Weights of a small GPT-style language model, trained from scratch on English Wikipedia: no biases in attention or MLP, 125M tokens.
Each number is 200 + 30 x the weight over its row's rms, rounded and kept within 0 to 999. Layers, rows and columns count from 0. The size before them is the row's rms in percent of the matrix's.

# q: layer 6 attention query, 192x96, rms 0.12, rows 104-127,135-159,167-191, columns 48-95
# k: layer 6 attention key, 64x96, rms 0.121, rows 39-63, columns 48-95
# v: layer 6 attention value, 64x96, rms 0.108, rows 32-41, columns 48-95
# o: layer 6 attention output (transposed), 192x96, rms 0.112, rows 96-105,128-137,160-168, columns 48-95
q135,068,127,185,158,202,211,183,222,241,187,147,227,215,246,236,184,152,216,239,201,211,219,230,189,217,254,207,233,206,203,186,206,213,168,191,244,190,189,210,226,222,189,176,184,249,161,177,208,174
q167,101,239,211,231,231,239,250,221,171,154,146,202,217,180,174,193,241,217,207,137,224,230,166,164,206,199,206,186,202,210,185,198,238,212,180,175,194,205,180,239,153,249,196,210,217,238,188,182,161
k39,098,183,206,224,234,219,164,201,245,203,235,235,224,204,209,202,151,156,215,190,183,216,232,206,188,189,179,169,215,226,207,176,239,150,160,185,214,219,242,173,194,201,191,181,208,210,214,208,180
q104,122,219,221,153,171,244,153,254,202,135,212,236,216,209,222,179,206,220,200,161,142,163,205,159,192,157,163,207,214,246,193,220,203,158,244,243,196,151,207,245,230,243,185,279,206,239,225,174,243
q136,136,224,219,96,139,238,155,216,204,152,162,222,205,203,247,194,232,186,130,165,197,169,215,155,214,212,163,192,157,216,159,196,190,186,210,206,215,192,185,256,198,240,211,247,253,242,214,238,239
q168,135,215,212,124,120,210,143,208,187,172,244,206,177,199,216,232,212,244,149,150,145,204,219,170,180,195,183,190,222,253,187,212,193,150,181,202,159,183,196,224,207,253,196,273,213,211,223,215,267
k40,126,172,184,171,172,199,211,217,244,197,202,210,259,163,170,164,216,218,172,183,177,211,237,162,175,207,215,207,235,180,194,219,235,197,191,218,167,204,202,212,183,226,237,227,206,207,215,205,186
q105,063,202,243,246,226,202,195,265,181,191,185,237,212,203,201,139,189,188,212,209,150,182,167,146,231,158,181,209,226,175,222,230,207,243,187,201,213,165,193,247,202,213,195,188,159,218,241,182,214
q137,076,197,205,120,154,231,177,199,208,181,212,251,229,211,215,208,210,185,161,159,243,194,180,131,199,188,222,241,166,183,192,213,176,248,161,205,223,201,206,219,254,229,246,198,209,249,175,220,229
q169,072,208,258,132,152,199,200,237,184,240,194,171,248,207,248,216,193,203,210,209,180,149,166,160,170,212,172,218,186,217,201,229,205,268,198,225,213,192,225,217,251,243,208,148,258,192,241,213,243
k41,107,271,246,190,234,210,150,175,183,194,192,201,219,231,185,215,172,201,247,220,250,227,160,211,219,125,123,219,185,230,208,156,173,213,217,191,220,178,183,205,207,182,176,207,206,225,193,192,239
q106,099,186,183,188,222,192,237,194,201,212,206,238,191,217,205,210,179,220,201,184,230,145,188,158,156,218,219,190,227,170,147,167,169,190,225,173,134,239,179,162,208,171,209,209,161,137,194,229,224
q138,105,227,268,189,238,190,176,228,198,230,213,211,220,171,235,198,147,243,191,195,231,177,202,152,222,247,238,200,174,208,139,183,193,180,203,149,179,234,174,278,165,205,207,199,233,196,248,182,194
q170,112,206,222,200,270,188,205,250,214,245,196,208,221,219,221,165,158,215,270,237,216,173,205,178,214,200,227,138,230,147,161,199,236,226,224,198,193,227,174,215,165,149,204,201,193,153,214,192,177
k42,102,236,205,211,195,158,179,144,192,227,190,199,183,229,190,172,209,177,206,196,206,229,222,226,175,182,222,230,202,157,213,204,218,241,180,248,236,218,229,187,209,100,198,204,151,224,240,238,246
q107,092,195,241,170,192,195,255,202,208,233,255,201,178,136,195,211,182,230,181,182,223,212,223,219,192,128,177,250,218,192,154,147,193,184,259,230,206,239,207,211,265,213,192,261,223,199,147,214,192
q139,095,162,230,203,209,191,213,229,208,184,239,236,196,209,215,212,158,233,220,220,200,134,180,142,170,257,220,201,170,160,196,231,209,185,263,227,200,162,195,218,220,220,249,175,212,210,143,151,175
q171,119,209,177,197,223,174,187,199,236,183,262,229,132,188,219,232,185,211,208,171,250,206,254,203,222,148,242,210,209,209,179,199,225,188,240,196,183,215,173,226,197,169,145,227,201,195,186,204,224
k43,104,233,242,187,268,227,175,158,210,196,206,217,215,199,199,192,160,223,221,181,279,199,240,180,221,203,152,165,237,233,194,159,158,197,227,191,192,232,246,204,212,141,190,234,232,154,145,192,179
q108,089,229,194,195,218,203,179,149,227,199,176,163,192,165,205,207,251,189,171,223,189,214,203,197,217,214,190,158,158,178,188,229,223,252,277,193,154,156,264,141,195,193,174,193,230,194,172,225,262
q140,095,214,214,181,182,222,146,149,198,154,200,223,215,172,128,189,190,190,192,208,221,202,218,220,187,123,282,225,203,204,242,152,226,202,191,279,199,200,226,181,190,218,165,263,232,211,205,182,214
q172,124,211,189,170,214,196,220,178,193,183,164,180,129,201,177,177,186,118,204,183,239,204,204,247,213,164,197,137,188,168,220,182,235,210,264,197,167,130,259,194,163,207,178,235,208,194,203,186,202
k44,105,237,242,162,229,242,165,215,238,162,185,191,209,124,236,176,152,187,197,176,244,228,194,235,189,191,234,202,223,226,195,155,267,179,184,249,158,232,234,182,201,235,230,182,260,212,183,219,201
q109,103,193,194,154,243,221,214,188,168,218,149,144,232,232,225,173,191,186,153,237,263,146,174,143,155,204,211,181,192,195,177,203,233,189,215,171,208,232,188,193,246,222,273,184,267,183,204,176,154
q141,089,215,178,191,222,218,243,186,173,179,182,153,237,175,151,207,163,178,194,196,253,200,179,133,198,220,235,143,190,208,212,219,240,173,203,218,245,209,195,194,189,198,182,219,199,165,312,180,209
q173,121,224,192,134,204,208,269,188,170,183,111,169,202,224,209,184,150,211,206,198,264,190,230,200,215,183,191,192,213,220,207,195,263,156,211,216,265,230,181,197,208,178,222,205,247,197,238,218,149
k45,111,216,148,167,208,228,220,218,202,209,221,210,268,217,187,222,189,229,217,171,202,227,218,158,210,216,205,218,181,166,169,163,225,200,230,164,192,224,194,213,192,238,230,219,244,166,269,214,220
q110,100,246,221,215,201,203,177,178,204,197,205,199,211,168,239,193,193,283,187,202,184,230,213,168,222,216,204,198,170,242,216,203,176,176,189,209,231,226,223,187,197,222,209,224,217,121,207,186,219
q142,091,207,203,192,170,204,187,176,241,197,235,193,192,221,244,203,148,280,142,209,212,210,171,201,236,166,196,160,190,216,249,220,169,157,223,247,224,267,217,165,247,195,239,178,170,231,158,160,159
q174,117,246,174,214,231,188,173,163,191,227,221,210,175,204,213,183,135,274,198,207,188,259,180,217,221,186,179,213,179,274,181,179,161,182,209,223,245,228,247,181,222,197,263,231,241,172,216,224,231
k46,101,229,158,192,183,239,236,195,181,182,190,189,158,205,159,223,198,205,199,196,186,208,197,198,184,200,154,170,233,193,173,190,205,165,198,254,205,265,258,189,245,219,208,211,236,224,170,134,201
q111,095,171,201,200,185,212,205,173,216,184,181,164,222,268,176,225,201,246,179,236,246,239,181,189,177,182,226,163,224,156,184,174,182,197,173,220,207,242,217,207,187,215,187,208,186,173,168,184,211
q143,077,178,154,220,186,110,184,229,252,241,288,175,214,232,186,266,248,219,182,190,235,205,207,193,179,182,191,172,202,158,213,225,238,187,197,229,230,195,221,204,205,195,174,168,162,233,200,222,187
q175,113,223,215,221,181,184,169,171,178,143,220,180,196,263,213,269,234,251,139,218,257,156,203,192,225,191,248,171,212,159,206,211,178,265,159,200,190,233,177,170,190,192,154,166,161,161,239,179,182
k47,111,282,197,221,194,148,211,218,183,166,206,189,218,237,198,213,204,178,211,173,214,173,203,210,195,131,165,154,224,187,152,236,190,253,159,178,230,193,207,237,166,262,223,256,187,221,207,218,151
q112,114,188,179,254,183,187,202,208,194,239,188,226,221,219,203,181,197,218,192,190,212,157,192,234,200,225,234,278,146,195,259,242,149,141,212,211,192,196,193,220,170,205,264,138,150,212,184,228,118
q144,100,227,204,197,204,209,183,189,240,163,176,235,252,199,209,126,187,197,189,197,197,143,237,169,225,203,228,219,185,143,203,217,199,176,219,217,191,177,205,176,220,198,187,197,151,232,170,206,178
q176,127,191,225,201,182,198,219,195,231,267,237,240,209,195,162,198,183,230,175,234,275,166,230,260,192,189,223,202,219,149,230,204,193,167,206,209,210,218,156,221,184,176,208,190,185,188,238,174,119
k48,115,195,204,232,240,192,205,195,239,221,193,247,234,188,204,137,248,221,216,177,254,186,225,204,181,236,230,193,187,142,200,186,181,241,235,160,173,213,161,177,141,253,215,182,186,239,216,165,201
q113,089,186,236,155,215,166,194,169,206,269,224,191,217,183,185,193,159,271,160,190,220,154,198,165,230,204,179,190,186,201,192,154,222,164,214,168,249,202,201,207,160,136,170,182,230,233,144,209,259
q145,097,183,265,183,242,271,207,218,218,222,191,228,215,154,209,183,196,242,185,159,230,199,192,194,238,215,173,196,213,194,250,160,260,159,211,264,219,176,224,201,188,120,149,268,200,198,242,172,176
q177,124,210,237,206,213,221,188,207,157,240,193,214,206,183,272,187,197,256,191,167,194,179,194,159,268,218,167,201,197,227,250,178,233,180,224,210,220,232,183,182,213,154,205,177,190,269,185,136,212
k49,119,209,215,183,175,191,219,208,203,291,213,255,239,186,235,212,195,218,159,168,193,144,184,193,235,180,192,191,197,262,227,151,185,209,242,181,199,195,229,202,191,135,193,226,215,232,209,152,181
q114,110,217,200,204,224,226,237,144,213,209,158,246,203,142,175,220,214,226,219,170,190,252,207,200,227,242,190,188,197,160,178,188,255,211,196,165,220,207,146,231,199,191,175,184,258,167,193,224,184
q146,088,212,185,155,118,201,196,213,225,197,179,237,200,203,200,185,171,198,176,184,244,183,202,196,195,210,220,136,198,182,258,166,227,241,211,218,236,209,143,231,244,186,193,200,238,217,234,194,132
q178,131,194,220,168,202,240,253,202,253,228,174,193,220,166,208,190,218,187,155,182,222,211,206,143,203,244,231,214,210,126,211,149,246,270,179,160,201,175,187,263,180,171,197,177,283,203,165,221,181
k50,114,224,228,195,196,224,215,200,215,227,144,217,255,207,225,175,194,209,180,209,229,175,176,163,251,277,190,192,228,146,206,218,188,163,189,142,191,182,146,232,238,161,259,220,204,187,215,175,189
q115,101,254,164,177,166,229,195,254,233,248,147,187,190,212,216,214,190,204,202,200,228,177,269,181,176,187,199,153,188,185,257,143,203,159,219,182,198,227,218,195,191,196,227,228,278,201,169,208,225
q147,093,218,174,210,161,186,231,162,184,219,212,227,171,225,199,193,213,221,232,222,228,181,189,218,221,159,163,238,180,187,198,227,179,158,177,167,195,217,233,147,199,254,237,247,184,167,190,229,172
q179,119,199,167,233,259,194,170,263,191,259,157,234,229,243,180,197,234,201,178,227,181,164,217,188,187,210,184,207,156,158,229,146,217,172,208,129,176,215,179,185,203,229,224,225,247,233,150,190,221
k51,113,222,213,184,188,184,246,175,236,214,173,212,161,213,177,207,172,216,194,218,270,151,174,195,220,218,228,184,177,189,211,197,157,241,274,213,185,201,163,217,166,205,213,189,231,208,162,214,236
q116,107,229,170,286,210,165,213,212,246,222,171,209,192,191,228,203,196,211,226,217,243,231,180,178,220,184,175,200,210,251,213,185,175,223,239,206,216,161,185,149,197,181,208,237,209,147,153,218,176
q148,092,191,238,211,168,166,196,239,236,238,199,172,224,132,143,231,207,231,193,217,205,211,189,247,232,207,195,254,191,197,192,199,163,219,200,220,190,145,222,196,244,228,174,241,217,209,187,189,206
q180,119,196,156,253,170,158,262,225,219,199,169,185,161,152,191,194,172,201,197,217,247,224,188,207,170,197,203,167,199,238,175,187,218,209,191,196,237,199,199,173,193,202,161,219,180,223,227,223,181
k52,108,195,178,249,240,218,207,232,204,184,195,235,215,297,118,143,210,205,219,247,200,226,198,259,183,141,139,206,189,176,206,209,146,164,224,200,174,192,194,180,221,186,195,183,201,227,169,192,163
q117,103,211,141,192,184,213,208,225,277,221,210,140,196,170,230,182,214,171,198,204,206,153,202,235,229,193,166,160,210,208,207,182,209,201,205,143,202,194,230,183,198,219,161,176,208,219,246,182,184
q149,096,237,168,165,205,175,166,180,211,176,159,170,199,150,233,255,250,201,207,202,176,203,237,221,233,240,238,208,180,231,141,163,223,248,178,155,224,205,189,232,182,216,219,221,207,185,199,179,185
q181,121,231,129,236,162,139,229,196,264,149,191,193,225,212,214,222,238,225,196,205,177,197,205,249,194,236,190,211,156,164,192,152,210,175,184,110,208,200,159,169,166,188,144,209,223,189,222,196,138
k53,114,227,149,205,220,206,204,171,212,219,203,229,248,171,225,183,188,223,186,228,207,124,212,231,243,201,215,221,197,215,215,157,255,231,204,164,203,178,238,250,150,225,198,186,171,229,224,158,177
q118,101,209,165,208,191,169,174,231,239,244,170,203,207,205,165,208,181,167,199,205,227,185,155,214,202,220,214,239,190,199,203,237,180,225,219,205,182,213,249,186,240,230,222,220,208,233,211,246,221
q150,095,196,209,173,271,177,250,210,226,231,238,225,241,179,200,222,203,227,152,204,148,177,199,195,157,243,232,243,167,231,159,168,198,209,201,216,213,265,154,213,208,175,184,226,210,181,229,218,175
q182,115,243,237,215,175,231,141,173,212,222,206,203,238,168,220,230,162,212,165,189,228,196,164,202,227,241,191,190,185,223,193,202,156,196,255,184,146,230,216,140,229,219,242,180,203,221,192,218,187
k54,122,180,229,212,184,229,170,162,221,215,250,207,179,250,191,174,197,195,212,207,176,109,187,191,212,212,247,240,189,191,249,183,193,174,206,220,149,251,187,195,197,184,209,151,229,215,196,236,230
q119,098,150,172,199,203,164,192,188,224,212,215,153,213,187,188,217,172,203,235,218,189,205,197,199,151,224,198,164,233,147,145,175,219,211,205,226,208,165,179,209,183,194,205,198,209,152,212,286,212
q151,092,225,211,216,273,251,174,176,201,212,167,173,236,186,257,200,188,203,185,233,183,217,179,160,150,206,220,189,266,149,171,212,191,149,194,215,215,201,211,234,168,206,257,238,191,201,219,183,199
q183,117,158,198,193,185,221,235,205,185,227,219,215,207,140,206,163,217,201,242,214,142,262,162,222,147,226,148,195,253,178,202,215,143,199,230,192,174,222,196,187,190,221,212,172,187,233,214,182,206
k55,104,171,197,149,185,231,183,196,219,185,159,251,260,160,246,265,183,236,202,263,175,195,154,202,170,191,234,159,167,210,127,215,207,247,177,160,180,178,206,192,189,151,177,204,198,201,194,205,206
q120,099,215,170,243,198,210,273,209,168,192,187,165,137,213,189,253,195,207,210,204,155,187,222,275,150,202,195,225,171,225,244,218,195,231,177,170,188,216,157,177,212,193,167,177,168,153,225,217,201
q152,102,248,148,237,161,212,233,212,170,163,191,144,187,201,204,217,182,169,194,165,184,191,192,217,191,213,221,199,250,194,243,237,228,188,170,187,218,183,215,127,236,197,173,197,182,178,226,216,225
q184,112,133,138,167,214,251,232,189,212,160,216,167,156,257,180,200,179,231,224,191,183,178,162,234,191,190,220,206,243,183,196,173,168,213,204,144,150,215,218,187,193,153,193,190,155,215,170,205,190
k56,114,273,174,235,151,198,163,181,160,177,145,183,210,202,153,220,216,196,250,227,238,186,192,221,182,247,256,220,196,208,192,208,225,178,222,190,181,186,197,156,155,188,205,183,219,170,215,206,251
q121,115,258,161,230,214,233,215,211,168,232,160,209,197,230,164,199,242,203,218,160,181,273,214,231,229,206,173,195,233,221,203,195,212,246,216,214,154,212,205,178,175,214,190,196,222,231,182,184,159
q153,089,236,188,192,218,202,167,259,220,178,150,171,175,203,214,179,277,222,200,182,191,195,188,168,243,187,170,152,256,202,198,216,172,209,180,221,187,197,165,205,192,267,252,157,190,184,253,218,131
q185,112,190,146,212,190,219,205,212,199,196,164,223,214,161,259,169,172,175,195,153,211,214,218,194,209,157,155,208,185,248,266,200,184,215,182,200,173,267,183,186,192,186,181,182,195,282,182,188,186
k57,110,191,136,248,201,218,145,275,222,221,179,203,195,172,193,189,247,267,189,165,201,197,212,231,190,219,206,213,223,199,198,168,189,206,233,276,190,203,238,212,244,184,195,176,183,204,211,200,193
q122,101,199,204,222,217,182,190,193,235,246,227,177,197,210,196,188,215,207,169,191,193,193,193,175,165,222,247,197,209,266,159,162,216,175,222,193,208,188,201,200,274,152,188,149,137,229,205,179,206
q154,096,180,187,147,174,244,134,204,220,167,233,257,206,240,250,206,217,160,170,192,221,260,176,158,205,210,264,157,236,244,208,196,155,254,186,204,205,212,228,197,212,217,177,203,196,195,168,167,231
q186,114,178,238,220,214,225,192,220,211,204,202,229,188,213,217,193,257,201,216,221,206,223,205,193,171,213,232,189,178,265,166,208,222,197,211,191,237,215,155,240,192,213,203,185,221,190,205,172,195
k58,111,239,225,220,191,240,215,174,196,181,263,252,173,211,226,225,235,212,190,216,215,254,200,176,183,157,213,221,205,248,170,220,177,235,173,181,202,225,163,261,219,220,164,208,217,198,116,230,205
q123,120,214,181,175,175,208,227,154,167,200,176,209,185,162,161,190,203,148,206,169,245,216,231,248,217,214,156,194,137,170,212,180,199,185,165,250,212,186,184,185,167,209,180,217,228,126,210,223,166
q155,107,151,165,187,207,205,209,194,222,179,216,177,197,184,185,213,190,153,225,199,201,242,215,228,202,202,154,163,148,225,249,205,236,218,154,227,197,204,172,188,141,181,194,195,158,139,205,239,196
q187,126,191,198,207,178,210,177,223,214,193,214,165,225,208,188,206,222,181,233,240,209,224,196,218,236,168,125,171,186,193,245,186,225,194,143,232,236,207,208,175,195,207,173,202,176,124,160,219,228
k59,113,194,125,245,130,231,228,204,190,206,199,137,226,168,140,262,215,178,257,221,122,204,152,220,176,260,194,212,197,157,214,198,204,193,198,204,162,220,176,160,211,205,168,179,199,234,194,168,161
q124,125,202,188,209,205,222,181,253,183,214,168,235,229,226,196,189,251,178,206,230,217,219,155,234,162,239,201,222,199,193,192,204,169,188,236,168,142,187,190,170,222,185,237,210,246,171,236,170,116
q156,087,178,153,227,179,236,165,230,215,166,160,185,199,238,193,221,226,166,195,219,188,280,174,222,198,250,221,227,158,202,172,146,196,236,173,189,156,197,190,222,261,233,137,188,220,189,151,186,149
q188,125,200,242,184,237,204,149,184,229,185,156,214,213,214,161,235,237,184,201,223,156,220,184,204,187,226,199,234,236,184,168,203,176,250,210,149,150,160,203,224,263,215,211,190,271,145,212,172,142
k60,121,208,197,247,222,184,221,252,198,218,143,194,151,187,179,178,229,187,206,185,164,176,244,157,173,239,201,271,169,149,130,202,231,250,213,202,186,229,225,181,238,174,208,189,228,215,189,175,145
q125,108,197,192,187,160,149,211,241,219,198,252,238,213,200,188,178,176,207,222,180,182,218,212,234,194,180,166,203,207,250,226,265,191,231,207,193,180,187,202,179,191,231,223,200,221,215,235,206,194
q157,086,187,193,216,220,183,172,196,274,211,274,176,187,202,192,198,175,233,230,215,168,248,184,242,134,157,218,185,188,243,145,260,229,188,162,202,177,207,197,238,139,203,184,158,192,187,181,201,204
q189,113,168,201,198,239,166,186,193,223,236,270,241,188,183,212,171,177,215,230,164,225,230,197,224,207,192,181,197,195,221,178,240,237,224,209,198,155,189,202,181,183,225,186,170,194,244,220,211,236
k61,120,141,168,166,175,204,163,140,192,197,173,137,227,231,206,189,152,209,243,228,205,243,210,233,203,187,133,205,162,214,181,219,225,211,150,207,166,183,211,161,214,218,205,180,140,191,222,181,201
q126,100,214,210,209,174,213,212,190,191,233,230,205,195,149,191,221,213,179,195,229,147,168,186,205,213,246,257,180,204,167,215,201,205,267,179,165,190,235,201,215,228,183,215,156,196,189,232,152,159
q158,097,189,244,216,222,195,178,138,263,206,204,177,245,201,213,161,194,243,152,262,219,211,181,188,186,215,169,211,198,210,276,131,195,127,207,222,161,216,190,182,215,186,199,205,198,227,219,165,192
q190,124,198,234,223,153,181,190,203,215,165,227,196,204,143,219,232,205,215,218,246,208,202,206,224,247,173,298,188,201,207,211,179,224,237,194,227,165,239,207,220,181,196,189,229,206,161,244,228,146
k62,109,185,150,215,175,199,171,247,231,152,206,187,208,184,157,194,198,211,180,241,180,171,220,191,189,184,172,222,183,202,239,163,154,156,250,207,204,219,133,213,199,217,237,204,247,211,209,196,182
q127,085,198,184,177,180,151,203,248,210,229,221,192,200,179,174,159,184,208,169,270,201,215,185,173,213,183,212,232,230,234,207,238,193,155,211,203,165,189,215,211,191,205,224,162,185,245,205,205,188
q159,097,182,247,169,151,212,244,220,223,263,182,178,208,145,188,161,213,220,177,145,222,218,186,192,237,264,192,230,207,195,200,133,184,213,186,199,181,205,187,235,181,166,194,216,244,211,234,219,193
q191,109,209,180,151,143,166,241,193,212,208,216,124,190,201,196,184,187,199,160,207,184,248,202,211,205,245,253,203,231,177,237,239,219,134,190,246,159,177,183,165,197,164,198,157,199,172,207,239,204
k63,106,182,176,189,164,168,239,202,246,279,207,212,240,220,251,125,247,209,189,255,208,237,216,167,187,226,194,187,255,210,204,221,198,163,209,192,185,209,263,217,247,201,234,135,226,139,193,222,177
v32,114,222,238,272,176,160,182,247,186,213,211,192,230,190,213,201,206,266,184,215,204,214,221,232,173,168,189,136,207,199,168,219,181,250,196,191,154,176,204,189,187,181,199,222,191,214,259,223,213
o96,082,207,212,187,222,231,220,158,219,222,214,212,172,172,212,177,195,195,197,172,214,200,251,180,269,214,246,186,186,189,229,156,193,210,205,143,234,201,217,188,193,178,218,240,176,214,176,226,205
o128,088,171,176,165,174,207,191,207,202,174,206,218,234,244,154,153,218,196,242,215,175,211,190,191,183,242,256,199,210,194,206,240,247,207,168,213,255,208,186,256,235,198,238,151,208,155,162,236,197
o160,128,247,184,261,203,226,193,234,225,138,167,199,201,204,216,252,216,221,206,259,207,221,205,218,193,219,207,193,213,206,227,171,231,217,202,200,159,181,172,191,157,218,145,212,239,239,257,218,253
v33,105,205,146,174,211,233,151,184,263,227,216,239,162,194,212,203,166,195,238,170,207,206,227,216,238,138,240,184,210,172,210,230,277,248,156,213,206,234,185,188,170,214,230,185,185,174,182,251,184
o97,082,233,206,234,179,232,233,198,200,225,203,223,216,233,195,172,204,206,154,202,186,223,156,220,183,239,257,205,166,200,236,221,237,226,139,186,254,222,198,207,219,227,231,200,198,139,239,203,198
o129,109,194,220,134,221,212,202,208,184,240,147,246,249,207,175,205,193,253,227,194,183,201,226,148,144,215,156,248,150,179,174,179,196,150,226,186,199,162,184,174,225,146,134,222,205,183,215,212,185
o161,108,168,178,210,198,212,165,202,215,178,256,181,181,200,209,179,173,177,174,153,267,205,192,194,239,167,217,170,221,214,200,200,205,215,209,210,180,271,207,273,221,190,221,176,199,253,192,229,181
v34,110,153,197,172,221,198,146,134,180,233,201,205,233,211,231,197,212,230,241,160,231,191,201,231,140,245,227,187,228,202,209,145,185,200,221,243,184,172,163,218,229,214,172,215,210,168,205,220,200
o98,093,209,146,209,213,245,175,197,249,200,211,165,201,222,227,176,124,177,259,215,249,206,162,209,219,205,220,154,188,173,255,189,211,219,170,205,170,209,177,197,213,165,223,229,261,160,203,202,229
o130,106,210,205,203,200,233,184,167,197,122,207,176,217,197,179,223,304,215,172,209,221,200,251,222,199,153,159,258,236,183,143,220,159,211,192,185,175,227,182,197,196,179,218,168,216,190,186,170,179
o162,111,185,213,232,224,173,212,192,187,220,222,274,224,222,201,214,169,154,204,215,201,174,135,221,145,234,210,132,217,200,216,194,190,153,238,245,239,176,170,251,189,169,188,140,208,235,225,204,179
v35,116,198,149,257,191,215,212,201,226,225,195,207,171,203,238,219,148,192,186,257,144,173,189,214,192,205,219,163,198,175,158,200,229,225,202,175,235,127,202,260,201,213,224,197,186,238,221,159,178
o99,090,216,172,209,182,189,211,211,189,219,157,161,160,205,219,193,240,142,200,228,195,231,184,238,173,206,189,209,209,221,202,212,166,208,154,167,194,224,183,229,164,213,197,237,190,228,252,156,158
o131,091,213,310,139,250,251,198,218,190,264,190,206,232,145,191,208,178,188,199,210,231,221,181,208,213,229,193,191,212,195,154,179,191,191,252,143,162,214,187,191,176,162,194,206,281,210,234,188,199
o163,112,235,166,187,245,185,198,190,201,199,148,189,165,216,169,232,130,235,215,198,175,168,192,151,195,215,240,229,221,186,233,184,231,227,168,236,203,178,169,198,215,238,178,214,196,230,151,159,209
v36,109,247,233,199,199,198,161,204,215,191,171,226,186,216,149,225,197,224,211,201,216,204,177,204,209,191,161,175,198,177,201,200,255,192,258,178,207,166,188,182,207,211,191,219,168,227,211,186,176
o100,084,211,208,151,258,176,174,196,158,203,162,171,191,233,139,268,204,230,184,269,223,224,194,208,226,176,228,155,223,156,174,178,226,222,162,141,202,200,199,255,189,189,189,172,209,242,180,164,156
o132,114,167,164,235,172,186,218,210,230,226,211,245,222,203,190,146,245,151,186,193,183,170,207,201,145,244,236,214,211,246,225,238,224,156,154,210,210,219,220,148,212,197,210,280,207,142,174,217,208
o164,111,213,188,191,223,177,203,220,201,219,204,153,182,206,208,239,225,182,197,193,181,187,252,167,201,189,198,201,225,137,170,155,226,203,248,234,167,172,209,221,183,174,168,191,217,183,183,152,137
v37,110,236,190,202,213,227,228,206,244,228,239,217,286,209,286,202,174,202,213,181,218,178,165,220,236,167,234,212,198,178,223,188,181,173,228,228,153,195,212,159,188,171,184,160,215,172,147,206,178
o101,093,197,216,206,192,190,224,99,250,179,228,247,208,210,254,189,193,174,176,202,228,229,221,187,212,198,235,239,201,165,196,199,162,156,204,220,217,190,158,188,172,232,194,187,208,217,186,234,250
o133,099,202,171,172,212,209,156,271,174,232,214,188,165,190,155,192,191,183,195,204,149,204,199,152,230,245,262,159,235,258,160,177,205,169,212,190,189,197,209,297,178,223,213,212,212,222,214,219,169
o165,115,229,190,222,142,263,160,216,232,197,221,228,243,257,232,190,229,176,213,142,212,210,221,226,203,171,161,241,229,225,218,221,240,151,189,199,201,189,228,188,240,153,194,189,190,192,179,195,219
v38,120,279,211,236,207,242,200,194,217,240,209,168,201,238,157,171,200,191,142,186,251,192,190,237,262,196,151,141,254,190,218,193,203,187,140,218,227,191,189,292,193,176,197,181,173,209,239,207,219
o102,079,233,185,215,160,206,212,165,153,186,190,231,195,217,184,224,211,203,198,274,179,195,199,192,149,189,227,161,219,182,201,275,225,187,233,222,202,208,210,215,209,211,202,131,198,269,215,179,209
o134,106,194,199,176,227,194,141,216,197,130,194,216,167,223,218,164,182,213,217,173,202,189,224,182,162,138,245,219,132,175,219,256,195,255,194,183,197,185,227,164,225,131,218,224,209,155,169,195,169
o166,117,230,172,206,216,185,210,187,139,226,142,202,183,208,206,230,214,169,163,178,183,201,149,186,287,228,176,154,202,192,170,178,223,225,184,239,198,166,222,248,233,217,176,209,230,218,189,212,236
v39,103,162,264,155,197,191,245,224,219,183,236,223,192,194,200,163,150,193,160,180,166,210,220,186,233,195,199,161,234,194,232,171,101,234,188,183,194,190,175,164,157,236,217,211,220,229,194,217,224
o103,081,196,198,237,206,185,188,202,186,247,182,244,180,189,162,210,215,258,196,277,202,183,193,156,226,201,168,162,157,154,163,126,192,182,210,239,193,225,215,196,219,160,222,228,151,229,170,204,171
o135,092,225,176,167,242,222,167,187,168,202,255,185,175,186,180,216,220,210,188,188,221,214,195,209,225,195,231,238,175,241,158,238,262,240,211,264,176,144,172,143,190,150,159,200,183,201,237,188,222
o167,116,161,225,210,168,216,241,248,202,184,182,184,165,211,233,205,174,173,183,204,213,175,204,234,233,187,187,166,235,188,220,194,166,228,211,200,155,243,217,197,189,255,228,193,187,231,239,197,176
v40,110,93,194,212,242,192,178,166,196,251,178,201,179,203,234,202,160,196,198,182,167,190,241,173,209,186,190,187,163,193,152,143,192,212,189,187,206,187,211,208,145,162,238,149,194,214,268,201,188
o104,103,190,202,237,244,186,260,197,238,224,219,246,171,149,225,170,198,204,230,170,187,166,186,178,228,170,242,189,181,208,215,194,187,234,174,216,272,176,216,223,202,198,159,250,190,230,211,172,197
o136,100,195,242,195,236,251,227,205,195,243,204,214,191,270,167,205,187,146,184,209,191,230,199,224,215,244,208,155,254,222,230,208,198,148,256,168,158,205,224,216,228,240,186,201,215,236,140,221,210
o168,113,172,204,151,215,203,179,182,180,235,161,198,201,154,175,215,221,219,208,247,236,226,187,154,186,141,189,223,208,119,194,198,184,253,194,237,183,164,162,176,181,163,248,170,197,170,226,258,160
v41,109,159,212,203,202,178,198,232,157,194,197,199,197,162,250,185,206,168,202,213,234,191,151,252,213,222,196,148,168,252,209,172,181,182,238,194,239,142,168,242,225,229,226,232,162,199,192,156,195
o105,087,223,186,207,188,196,147,191,242,220,211,195,182,173,225,177,194,201,181,224,258,235,196,199,202,221,167,187,225,167,283,166,183,191,170,177,222,178,133,150,126,213,178,202,146,187,203,193,243
o137,090,208,248,220,203,183,174,206,205,183,208,215,184,205,114,201,234,175,280,190,167,157,187,157,202,188,224,196,232,158,164,256,242,222,233,215,165,199,244,200,157,198,103,204,228,188,231,196,169